config = dict(
    norm_eps=1e-06,
    qk_norm=True,
    attn_scale=0.345,
    tie_embeddings=False,
    init_std_o=0.0616,
    lr_mult_down=1.5,
    seq_len=512,
    steps=9473,
)
Each number is 128 + 32 x the weight over the matrix's rms, rounded and kept within 0 to 255. Layers, rows and columns count from 0. Numbers have three digits each.

# gate: layer 9 MLP gate, 256x64, rms 0.446, rows 207-255, columns 32-63
# up: layer 9 MLP up, 256x64, rms 0.436, rows 207-255, columns 32-63
# down: layer 9 MLP down (transposed), 256x64, rms 0.294, rows 207-255, columns 32-63
gate207:107146171173095165093058095193189140093148122132106095151173137128150139169144148195163084116134
up207:091177092199125094121092145142152199188102123108135158081126201109027134117136126103130119101074
down207:173179122148163123152136137197077113175099053173133107168103133042145075052167112097179124121132
gate208:085104123114170073171143116105064154096152076210175126135085039072113133178130168161129113147097
up208:110134180123132124114157120161191124143143126197141139124181109101164156144096125090138162115121
down208:072134129101103157168149130115129125098100155162155141174071088085125169180176134086155115164108
gate209:138130139161151060089126153140147138087184097124057111089096138052096142103116108128166127101134
up209:106144131075091127122097090078182123168139117112123108110177128109102119103106124068112114119141
down209:146163136148119186122176128157111094160130151125133167143078131147160121140132140168120135228119
gate210:126141103187154189104114078160153159116129054102109124085107191126080123120088166071107111095179
up210:124134154163177136137116108124176135162102127087140145158159107131153056172153136130161138174121
down210:196130117220094193103138108076135141096094071063170127126137167151080076102082169134076061160124
gate211:184168148111139141149046154068093087153121047140150123118139102117103097109118087109160086103112
up211:128077106206121133095112106111120108166153094101091144177137195119184119080143155072131111131095
down211:140193110124141158155167132153121101140073166091163156085141131119066091158156127112085126137137
gate212:151141189105101079149086134169126182107065157136141063105149104111100154116130085129089075171138
up212:041213107184146117123095121120093121086120170162111087123080119104146152179176075091161133115158
down212:143115118105101190111144115119140125119177079098177160138101150111111130133116154149159153141126
gate213:107141190155102137099183142086153116114110147119069102102135111116067160099090166100158129131156
up213:156102151107119095123109131158155137162025074073104148110145186168097187134199166134119128151058
down213:094124173183130133092118084091211128119156159107057121133127115153062133130055138108195101204122
gate214:147070098171108137173118136113124072136138104102148156093064171146132161123086074185184093150128
up214:158156151138131111142111124157101146104082136121203119135177148155135121187175179092153095137179
down214:127120146108175197134147143121134169059074136131134151195149141110135150133165170141097182128125
gate215:137203113146149164132171122142116142112081112129147117163116132135156197129138094141101088109173
up215:109078133125120135178137141163145100163103085090069107166154141162106151117131154125086077175113
down215:137206091118165155135133151162199164105101147101175108134161145130097178088174151124153125123143
gate216:139157137126104138178072130124146151043141139096149152133107134106131123174136111113106162148117
up216:157096176164126125121156128029154095140106140127110082097134116139100090130120087135092144088091
down216:107155153138172113100140126126076120154132128110134136091133131171095092122133098094096151110102
gate217:106147075101118138114158128128124180125119166108149145139098124184140152078125141176112129134165
up217:199169124038117115083208089132093113110113148095103116051122110160115149142090086144110188168093
down217:139198114156143113094078115086137158156154099152096145148131162094117088126123142171154116156139
gate218:110124086151140116192173085174134100097092138134144114108099129120090174097135133111091149139115
up218:101118163109153137127111097131127132127091152146151124101094171080081104171172092134138133072134
down218:178127084074149077095133087130169172154152162171143116132184094117104145166092120138172140138123
gate219:154195141119122092154103122111138117116130075085192088146144128186180115086085134127115129116162
up219:089080087092140091144102154150140140151061124115086177127085086099094149145156128162061140126110
down219:181142139151168174181108123099106102070174101080097115120121120129127128113064104172156137151147
gate220:132185118097166175166111176069146125106158184143119098147090152079121066077146106087154169091146
up220:114100069100091128117135068123159193150184163172126097120137121137074145161124074140095149092123
down220:082098103161133127124148156108072122086083085101151104157110079173142102094069171152141069124150
gate221:140133118111150109153151163164025045102111121128085162095129110179163097077148078132127163140165
up221:128133129137127140121174111127116127115036194151063117106162155122054145101163154104157088089120
down221:104110135074086153120093152068137130122078106147169069124113135143111116108091123064129123119138
gate222:143112170179123128114169179077134159142117112186179116078145149134147058174059113145109085120171
up222:075133090076151149159116120185131177155138118142142136102131166134164222162151105116119147107115
down222:080122151135173090090132169113118103167126170114108139173069132112108145177115202129082131139165
gate223:104105136146156142123124204179204168137112085188136131101108150122147097074087154124135140148136
up223:145179131163077150127143155146111104150126170157167156107152194119165085112171168147174154118099
down223:090087149228130205157149128119166148102144110168103134099153159139111128172178166199188124112153
gate224:103118131128060176118093119137110155171079086144088127147116129113166110153158183085125131147086
up224:081132127120098086157141100124115119117108141125122165071178190095148138181096119168084078094205
down224:129188223162146113118142109158121087102157133110121144133164094139150132126134184157098068147161
gate225:093154152112078192106094118125079140100079061151072078173122116127065101158159095136087171123081
up225:131121122096169084109128131109145130098075134154123125142111111120132183127108148154091165097097
down225:084158045134160075107157100146161127125088154143171182129048096100157126177137168190149142120203
gate226:150144089110154080162054128106147110140088140089064142096104153169107115115109112105141130083173
up226:135154169067131152101120101118080150157143117120154032184153109151144135147096120142121148122147
down226:105103089125117063136087131117149165156092094126119126049082085118138154100154124103128130168096
gate227:110129118101106157130100166087167187202066062117155154150157120146123161099136164163121116103146
up227:173149150092111168143127109170068077065151203155111091145137107098114093153087125162153146160095
down227:108099168176121113163109151137111183149076092139116090165137126180157143153143075132127157161141
gate228:086122167084164117104140108148100174117113108119093154138108094108123167163078120154165122203109
up228:111111139145123101140082136127116161184087122132131132100120200098187105128139145090079174132090
down228:099108134212110106120130168104143126089110170125141124096121189148149106143134168142108171126154
gate229:154120116116150103132181125162124114136097071135143170081147147167152107100111081115166199128051
up229:130155124164114125071106083100143077111102115148137119090132129071096085115093089096145163128044
down229:123074127107090083163149147085169176144153174134104128158137106174153141181152116120115121171127
gate230:120142200111152128145075155231143150104170140086095124103163164091178088112179164120121054122194
up230:093110122191156153136128152108058124172099134127160137144127167117138095139164088119107200168078
down230:157151131131147156155080217146138181091118151118096111128187104083184113141165110094121106137099
gate231:136132134157109077163112202143128117104128109111089110103123117146158085148133149125081055146117
up231:138141152141138104031160087164162100096153108105183126129170068142115138124132176145103107137132
down231:125133112160138150093107162109145094148139111072141119082104156091145076131100105120199111133092
gate232:200152160091177139111126144032139156164116072085105113204105079141089139115119123160134128155084
up232:097147159136138202097093149177161103178101063116170149107146179141128111124115110158196171130138
down232:161125159160147105087131185141124109184153141109125062150140109110104112150059175109166149088120
gate233:159115169161143180137074074137135058093082086133149172145119092153130183098131141117147152113094
up233:152077178128203127145105115208104101135097112163080136097111109201103161201121089112167111091165
down233:154154108138140113095140095121123088185139151196096102133113115130176097186121156148100117141131
gate234:137103113072148124200108126139124129124142125165119167181108124108148103054123115150094110132186
up234:107079162122092116168165126175147116133113167128152121136097076147075132108186107134174127143141
down234:149156087106101150134089093119096142127108161140144116151139140164075164146150150132172140135118
gate235:104115125077157207095121114095140176132078126150138143170128145145156119149123062149172173081132
up235:126134155084156141062134060107185113167111150132157151152117118173128132047161093131117086129112
down235:155126120123169130168120172180140106128069136144143153135091149101127125190157110135150141094136
gate236:158118117144121101130069120147128143106168106112151125164106111157136079102070114092068095134139
up236:183129122153147147091132123119132102080152105167122119097145169084099137215149160147187109150183
down236:127163146168182135130116119099119122148162057086167184177119084090121173149097107143108109141159
gate237:115149113133160154102061123163121155081151091098116044113139136150148095131130093109059106081084
up237:113130190152081166135053126161136139161149140130106151080210181084112109089183153076101158196127
down237:062110135142129126134137081103186154125103158108152136145155122087129089056166173062070165166053
gate238:092160146183138161163136157124072115124135085121127090127125124122165108108117155152119069104143
up238:144109121121120221105143150126110110116101118116096114117173090170136165092107142172194094128143
down238:084119131132122165090141115116133221107132078152140138137129099108141198107150169172183114134171
gate239:163079122130173145084077150087110173168104135161186098104112167066165174141102124124069142095136
up239:086128170019084123149097052101106144129091158112090053128169107170147194154141160142182170112185
down239:134106165140169111174107135138129105134094060151056133134148114149134146114120112061175186098153
gate240:139135114157078132104149154154092152128116174084145120094133108172187095120136151153125179060061
up240:200128162187133059139157109150131163116118080122107178106136149113146087130170113128118099162143
down240:095109137124153143168091146138152151108192150118088066144126134114118127126122133116110197146131
gate241:111136133102150162150097144138166115084108118131126139092098098089146189101119145112094124138176
up241:110142121170157179137085152127138118129145097148118169118149111148118140189093137119108113161139
down241:084114114118122140101104096089187110134142095133141104127141191117104134159131116106106128146154
gate242:128118163104068137137058138173092098151172069104171118103104121130119139122093142133105126122084
up242:171152155172110144151113139146180163182146103085129148102152163052178123091182095126077185118097
down242:142099113145116117168115211094098124197113109157062130104115124132145119100150140114152079166179
gate243:082162155110124097161134072102133151141083129155150093120110097163156158155145081162149101091147
up243:094193117082113105047132085108160148187133131114121150077126125122157156126089156147114204111072
down243:085096180134160103130156121151114130168102020116184152146106128125122100131043144124140075097126
gate244:075100108099151126161086130127130096120157131160118157139139100116145116080125151180148106102123
up244:087173176125141119091162148158136069063122168097129114114129119170128144122136144101097152139101
down244:120121128117113139145165107141145155152068138082120146166152111094124092149154145118150105150111
gate245:133192151153147135088129092182061122097152111201164189157084167104135083081103095102171163137093
up245:128086125150119182147099150179122144123160163124131112150124050119159100139125153132116150144173
down245:121131138189146131148108146126113067083156115144107128089109112090102121129150186139081136146085
gate246:111126139155108129140135132121097191118108085157162082122107098113095104093104178118098164138133
up246:143137119130147084098172144152144150141116162096149121102098128131126120120142136132159122150094
down246:149140165095153145107068140103081062163126093145095082091130115125118109158119128112118126143181
gate247:103123098144091121149177116171111159064079079074100097147113147120121122096113116099122098078154
up247:144128124173151159124193104147128146107185108159186117155119151127227138117122110148135076138117
down247:088160115108169115091090107122168143126078143102102148131107090154122086138129144090183121102129
gate248:154182112088145061129134111151109130149186079121149141101153143093107166155058083133169128129079
up248:134144134184151147139155132070084147122163158123169077118189090142165128208144161068080122136166
down248:108087166151152173105081110061096177098105123129087143147080102115157094066132180124102154159160
gate249:072113143086092202147113129144099179152115103083142156144131137134108135158121143173133172136079
up249:087093144118105099101132148108111100120119172180148135138101179180153209036149127159135079137171
down249:050101074069131144099102199149120121159129113159165119170159179142149101113180174124117096153142
gate250:141083137096100142171101109108190146092105120098200130145146070165131158093102132120097121095068
up250:189129132156126159086165146090125147147114104147117103122197149142115104181125128150148111092082
down250:182097123087107148140105110126148112148175104153168152153103200123122185124154126128117137147190
gate251:168095096129141075116147102108132160156132023129153128141077072159076144162149143134093130175176
up251:144117161147157083093133096078128118162187114161156150167177144166137150147165153084144143141159
down251:107144094171084102126140123187106107135114139100079113145116136113106099095153109101118138033139
gate252:128086078121144164147106144076144107131114126146165132095169146204049166117118143112123147132109
up252:092112140121057141055157141004095134140130138116125143118112113124123112110072153163130104108184
down252:139203076092089146100155119097068127116065193110146162149188143226109160108072130126059124100165
gate253:126054136159145140159100106106135140103183103187157109131101177076154103080147157158133116152100
up253:154125190139111179120117107133162108071106170105101131120144133170143211129123144126096114092121
down253:101081150170104162103127133126123140116109121160156141183085156128180095131139132079104095179044
gate254:179138106147192163139175123115142128121159086170166114170130110156124131159166163152115148115147
up254:159165090121172066064117127131121068179146123192150118110101105165093107110130146089121099076108
down254:062132090150137080123120083097179194112139176183102142163112058185093150135180113084144167141106
gate255:128124145140154110145142145083132121167090092119148064176084074113124087144151108133183174155104
up255:086176105153115129159087089103111125142116121174087130166140106163110145111121155100110136185153
down255:107130139168116189044188097132142088099152125081113135072127163124163124103133097170178105116136